Each number is 128 + 32 x the weight over its row's rms, rounded and kept within 0 to 255. Layers, rows and columns count from 0. The size above them is the row's rms in percent of the matrix's.

# layer 6 MLP gate, 192x96, rms 0.103, rows 160-170, columns 0-95
size [ 87 103 101  94  93 117  97 100 102  95 109]
[[142 126 101 158 163 112  98  94 113  53 137 140 142 114 104  91  86 148  41 121 153 149 103 136 117 119  96 139 200 166 112 132 128 172 133  89  94  91 123  97 144 170 124 142 121 108 152  99 157 123 122 186 162  90 125  83  75 138 109  93  96 132 113  97  98 144 122 110 159 142  90 104 157 155 105 168 141 192 143 138 134 132  93 164 143  75  81  28 149 147 151 151 125 158 194 120]
 [192 158 104 140 127 179 113 124 168 137 133 110 116 116 132 163 117 115  90 120 155  24 148 124 117  99 104 127 124  94 142 127 185 102 170 173 149 121  42 134 110 126  98 158 104 138 144 142 180 115 149 205 132 164  93 165  99 100 150 128 128 139 137  72  65 153 132 142 123 118 130 155  95 102  99 117 103 116 140 166 145 128  88 134 140 142 165  79 163 147 108  29 124 172  98 153]
 [ 83 163 104 114 205 108 139 133 153 158 162 109 114  69  66 110 157  82 136 108 165 135 119 149 133 125  32 135 132 217 130 179  81 177 113 114 131 130 149 129 115 128 154 107 150 139 153 146 153 148 111  93 159 115 150 123 135 164  62 110 132 114  60 160 101 133 130 186 210  95 104 126 117 143 167  76 149 119  97 159 158 117  95 155 150 107  84 125 137 118 115 119 133 168 118 124]
 [165  88  91 145 146 190 154  69 135 145 114  13 107 135 107 156 170 118 150 105  76 124  69 155 135 170 130 155 111 152 123 192 107 167  80 187 125 131  73 129 142 144 141 154 140 137  93 175 173 134 106 123  88  89 173 133 147 109 132 129 149 151 106 151 169 144 154 149 146 105  69 146 153 119 134  94 107 142 147 126 144 114 129 138 174 153 121 172  76 142 102  67  85 113 158 138]
 [131  99 121 116 132  93 110 142  73 170  95  99 110  90 111  93 138 184  93 162 118 167 168  92 143 114  73 113 128 178 132 108 145 139 161 114 115 135 150 116 131 151 121 164 175 162  99 143 105 120 157 143 165 101  84 141  84 142 137 185  84 176 112 121 147 155 137 130 116 138 161  84  86 142  73 104 138 174  87 154 160 171 145 123 140 138 149  49 183 165 137 158 177 122 167  27]
 [ 93  77 119 145 154  99 101 191 179 129 134 138 120 114 119  77 129  87 131 127  90 108 105 152 166 127 121 128 129  96 174  79 109 126 132 105 136 123 102 135 120  98 147  87 106 132 124 113 171 156 117 131 183 178  79 147  97 194  94 173 110  98  93 120 115 162 118 159 188 124 161  80 125 103  84  97 188 111  64 141 190 199  99 129  98 150 160  97 114 145 131  79 168 156 160  82]
 [135 133 146 115 167 181 209 113 101  91  94 131 121 152 168 126 128 119 108 105 105 160 108 116 141 150 118 121 105  79 122 189 136 115 142 169 108 151  78 172 118 133 136 149  89 129 168 101 146  99  96  94 109 125 136 187  90 144 138 153 161 159  67 190  74  83 166 114  80  94 161  63 103 132 198 107  67 111 111  99 150 126 135 128 125 126 151 163  88 159 108 102  82  65 106 148]
 [102 148 131 108 141  91 127 117 119  95 168 101  96 141 101 159 122 129 205 150 139 162 161 145  94  79 128 136 127 155 170 156 102 159  86 122 116 148 167 167  94 110 117 125 164 137 117  65 135 178 145 123 132 135 210 109 118  85 144 135 167 204 108 154 167  86 111  87 158 101 105 129 113 151 131  65 146 134 142 142 156  37 139 117 144 175 132 167 136 122  59  94 133  86  83  85]
 [ 92 139  96 117 106 135 146 117 131 168 163 107  98 128 144  87 165  84  93 141 106 153 128 149 171 133  48 132 142 128 135 124  80 168 102 136 101 180 121 133 143 132 143  88 151 128 133 179 135  93  76 200 141 134  93  97 147 122  73 193 106 111 120 105 148 169 108 134  82 136 146 121 148 121 112 154 189 100  68 145 239 102 131 120 110 149 110 174 122  97 112 180 193 133 116 148]
 [119  89 130  98 126 144 160  34  65 187 136 104 146  96 107 187 162  85 139 136  93 111 125 144 145 109  78 144 134 159 150 147 103 154 112 115 172 140 126 118  97 123 130  84 106 119 160  87 140 102 122 187 147 126 113 122  65 106 107 144 149 179 134  20 136 181 120 144 140 122  97  84 113  65 133  97 165 127 116 122  89 104 103  93 163 149 153  93 140 171 107  99 155 153 107  87]
 [140  96 124 159 187 105 164 171 155 106 136 141 119  94 116 113  90 117 144 110 119  50 138 114 120 142 122 206  98 135  93 161 145 179 149 120 111 124  89 126  75  90 106 154  83 119 105 169  54 108 127 126 157  71 121 158  57 103  81  85 127 102 105  87 143 135 129 205 132 153 109 132 128 125 123 136 134 119 119 148 141 110 151 142 210  95 123  61 165 168 124 165 116 138 132 182]]
# layer 6 MLP up, 192x96, rms 0.0979, rows 160-170, columns 0-95
size [ 95 104 111  97  87  98  98  96 103 102 110]
[[ 96 178 124 143 111  94  63  71 120 111 109 118 122 122  81  88  66 106  75 149 210 143  78 167 135 146 115 137 191 109 153 122 132 115 138  78 138 196 168 129 132 155 143  98 135  81 131 148 115 107 114 207 109 119 148 133 145 116 135  88 188 126 154  98  94 168  64 117 144 134 173 145  83 169 173 135 124 138 130 188 117 102  88 130  97 139 130  91 155 137 100 122 119 174 123 130]
 [123 132 115  83 101 132 189 114 121 144  89 167  69 120 108 153 144 126 133 118 113 145 153 126 131 118 134 131 174 105  95  82  96 183  78 170 153 152  91 121 120 128 149  89 158 144 109 100 117 184 132  78 132 154 164 114  60  99 106 208 134 155  85 156 171  91 151  38 148 142 133  86 124 137 122  52 155 128 156 163  72 108 149 127  96 121 167 156  75 105 108 104 133  86 131 150]
 [111 136 154 117 160 138  78  92 154  96 105 132 146 139  90 120 126 152 125 134 109 119  55 144  66 159  74 132 106 187 126 153 115 166 116  73  82 138 144  93 177  91 146 122 186 134 186 103 152 155 142 130 148 162 154 149  85 148 125  89 145 128  97 134 190 126 148 162 167 136  53 185 113 132 236 144 121  95  80 118 173 121 122 104 147 126 151 138 166 108 128 101 103 111 161 133]
 [ 74 141 117 149  94 128 119 133 127 123 119 141  81 115 156 116  57 127  75 147 147 137 165 136  72 104 117 158 194 123 159  75 171 139 121 116 124 173 109 112 164 151 107  57 122 119 164 136 119 149 119  99  70 215 136 122 108 155 128 164 133 157 145 135 115 121 131  54  87 147 218 131 137 103 159 118 126 129 129  81 113 144 129 139 142 109 158 107 108  71  89 150 111  86  49 158]
 [148 108 112 121 125 142 129 158  73 191  96  88 159 132 102 114 143 168 170 130 121 162 162 149 116 148  93 133 123 182 120 100 179 147 137 100 136 145 118 118 165 147 110 184 151 109  98 127  77 140 152 137 174 141 110 128  97 108 147 146 117  84 134 104  99 188 144 114  94 135 173 163 101 131  56  97 102 140 114 151  99 211 154 162 110 173 164  59 192 165 190 145 151 106 179  88]
 [196 180  95 100  96 149 111 134 139 123 102 119 153 137 112 135  85 146 168 140 103 160 144  74 168 134 181 136 172 148  61 103  80 140 135 115 121 143 164 125 180 158 123 143 188  96  81 154 142 107 141 168 142  89 118 133  66  90 152  94 135  43 203 105 151 114 115  89  92 120 124 171 127 116 105  94 155  80 139 119 162 136 190 110 133 134 113 108 170 137 175 134  89 113  82 129]
 [ 99 106  82 185 151 149 149 135 162 132 137 103 160 162  98 119 100 127  92 132 124 184 141 193 179 156 115 193  88 140 136 128  67 152  65 177 111 149 107 138 171 168 135 121 123 143 146 132 143 170 128 165 109 131 117 183 137 161 138  91 109  79  89 105 127 101 165 132 107 120 100 116 228 170 132 129 137 149 120 111 157 159 163 115 131 189  81 141 164 129 139 213 110 113 154 126]
 [202 111 134 115 135 113 144 132 132 101 143 107 121 112  98 127 124 108 101 121  86 155 157  93  88 142 111 130 206 195  82 123  89  85 149 195 150 127  97 140 182 105 125 143 148 154 123 160 128 135 139 201 143 134 102 206 107 110 163 159 147  78 114 129 107 173 144 101 135 112 116 114 170 112 112 122 173 151  86 132 113 158  79 156  62 130 178  83 134 132 123 123 191 179 115  66]
 [ 74 135 148 193 139 138 139 125 116 139  71 143  88 150 128 110 119 179 123 113 110  98  69 145 128 161 145 116 130  87  98 114 187 178 138 108 109  68 142 134 126 110 157 209  97 112 161  83  84 111 123  98 163  57  68 216 142 120 182 154 155 142 114 105 140 143 117 119 157 138 144 132 125 100 119 137  93 133 129 126 122 158 104 125 123 137 164  98 211  98  95 111 106 162  71 162]
 [115 102 157 134 140 162 116 142  80 115 159 125 179 148 122 163 165 107 208 115  96  88 168 128  73 108 115 122 113 183 167 170  76 158 127  41 142 113 151 111 151 107 148 106  93 132 180 112 128  84 116 164 162 105 142 112 149 120 101 152 128 135 141 130 155 173  89 106 139 169 126 116 182  74 161 144 103 103 111  91 142 136 137 149  74 128 127  94 234 100 172 116 129 138 116  79]
 [128 110 138 136 118 161 101 110  97 168  85 114 139 154 182 183 194 102 111 113 120 169 119 131 126  43  99  96 145 102 147 128  96  96  94 155 165 134 108 122 166 169 143 132 164 120 162  67 180 128 163 106  97 129 139 115 217 202 117 114 102 122  56 125  99 161 103  78 155  73 109  98 131 113 162 181 143 139 126  93 116 140  94 116  86 145  90 130 136 164  95 144 136 143 148  92]]
# layer 6 MLP down (transposed), 192x96, rms 0.0971, rows 160-170, columns 0-95
size [ 91 107 106  97  87 110 101 100 106 101  99]
[[163 102 128 100 116 167 120 137 141 110  97 152 232 100 105 113 138 174  96 178 133  71 145  90  85 137 119 156 148 129 104 171 134 128 141 155  67  48  77 120 155 132  95 159 144  87 177  80 139 118 128 163 110 130 152 127 134 148 109  74 134  95  52  59 120 140 158 118 158 112  85  70 171 159 106 126 179 118 147 100 135 168  97 132 128  90 143 128 121 123 160 149 145 156 148 131]
 [114 140 120 181 103 201 129 148 142 158 144  97  78 108 149 153  75 103  86  84 190  57 170 122 120 134  72 126 113 111  94 106 143 169 149 157  82 147  18 173 122 108 113 131  70 178 148 126 130 106  94 187 120 154  94 165  99  86  94 143 156 148 121 145  79 118 164 117 171 106 160 155  83 108  95 144 150 137 132 148 137 126 127 120 114 137 134 123 101 135 128  96 125 156  79 147]
 [170  77 116 127 113 143  92 116 100 136 105 147 193 130 168 151  79 181 113 127 122 137 149  68 109 155 218  88 134 140 156  99 136  52 128 109 110  73 162 162 146 136  87 129 132 143 185 100 107  75 148 143 130 131 107 129 139 124 174 170 121 139 135  70 152 110 166 133  94 154  75 137 122 157  99 189 110 129 134  97  97 161 120  86 173 129 159  90 148 106 129 144 155  54 136 167]
 [183 150 146 159 126 191  91  97 117 128 170  81 103 150 134 163  87 105 130  98 100 175 160 177  93 141 111 130 174 124 106 106 143 129  88 174 176 112  82 122 178 136 144 136 107 118 177 145 132 114 113 120 103 142 192 138 139 109 151 127 169 147 122 150 186 185 119 172 157 108 123 165 137 171 162 143  64 118 125 141 154 148 189 138 171 193 136 174 115 126  93  51 156  95 164 132]
 [134 134  96 143 130 145 195  99 149 110 122 136 211 178 171 177 104 103 166 120  97 108  94 175 139 125 202 171 107  78 123  91 169 125  87 125 130 103  75 140 180 121 115 144 109  99 136 162 116 112 153 149 137 141 126 119 150 136  88  79 145  77 134 109 107  74  65 128 130 147 125 157 148  94 102 168  34 106 155 111 105 133 106 125 137 124 140 190  84 153 161 103 115 104  85 155]
 [118 147 121 137 121 110 177  38 106 113 134 125 158 102 132  94  87 127 121 171 136  86 143 150 105 127 108 117 131  99 176 193 206 124 131 123 163 101  94  98 198 135 121 171 124 159 116 120 148 107 146 112 104  64 130 180 200 134 108 116 148 143 103 172  93 139 156 162 133 108 113 162 122 135 168 175 121 163 179 144  71 127 144 121 185 130 132 175 118 151 174 124 165  91 199 134]
 [109 130 136 143 133 130  16 109 141 123 132  99  78 143  61 138 143 176 174 124 115 126 178 188 107 107 107 153 146 120 111  98  80 126 164 110  91 114 158 203 122  98 111 112 128 116  87 139 119  81 173 134 114 113 154 125 152 104 154 100  75 146 182  93 108 123 132 151 211 122 154 159 167 119  99 175 149 166 108 123  97 154 121 101 169 153 120 107 138 138  51 130 152 163  92 138]
 [149 156 145 178 111 100 153 187 115 133 129 103  89 183  86 137 165 168 161  67 109 146 162  88  87 137  91 148 119 135 128 102  96  78 176 107  79 160 113 133 106  97 117 139 144 155 136 117 122 130 132 115 159 205 112  98 135  93 131 179 143  70 128 160 161 108 151  66 133 135 162  95 160 193 188 124 123 147 143 158  59 118 149 108 116 143 136 107  40 103 127 157 108  93 117 106]
 [128 120 158  82 104 182 153 114 158 164 163 172  86 159 125 141 157 116 156  38 181 134 127 136 110 127 112 152 110 119 186  97 116 127 136 147 155 153  57 139 117 138 119  92 132 147  96 200 139 131 100 161 143 135 153 128 120  82  80 105  82 118 105 139 164 147 146 130 118 142 189 141 159 139 136 108 121  73  42 121 131 125 204 153 143 125 112 178 129 118 121 204  80 171 120 141]
 [130 141 144 203 149 113 127 182 160  74 115 161 121 175 124 111  94 122 143  97 153 125 155  68 139 156 169 142 124 166 160 129 181 110 156 116 111  91 145 137 142 108 111 172 130 103 157 145 111 138 111 106 155 145 146 109 213 156 128 158 171 104 119 207 136 112 135 113 117 157 136 132 151 156 166 208  77 110 140 110 172 118 128 138  73  87 123 137 194  65 179 171 104  92 153 108]
 [ 99 122  82 165 141  97 136 104 117 107 150 179  58 107  87 133 121 144 126  67 156  87 130  98 147 151 154 169 103 182 107 156 198 132 149 122  93 130 100 174 125  89 155 113  92 129 101 159 114 136  82 104 162  93 171 149  41  88 107 140 198 162 118 116  92 125 102 193 132 162 158 124 166 121 107 126 118 109 123 131 180 120 164 135 177 122 150  80 127 157 161 148 134  91 137 185]]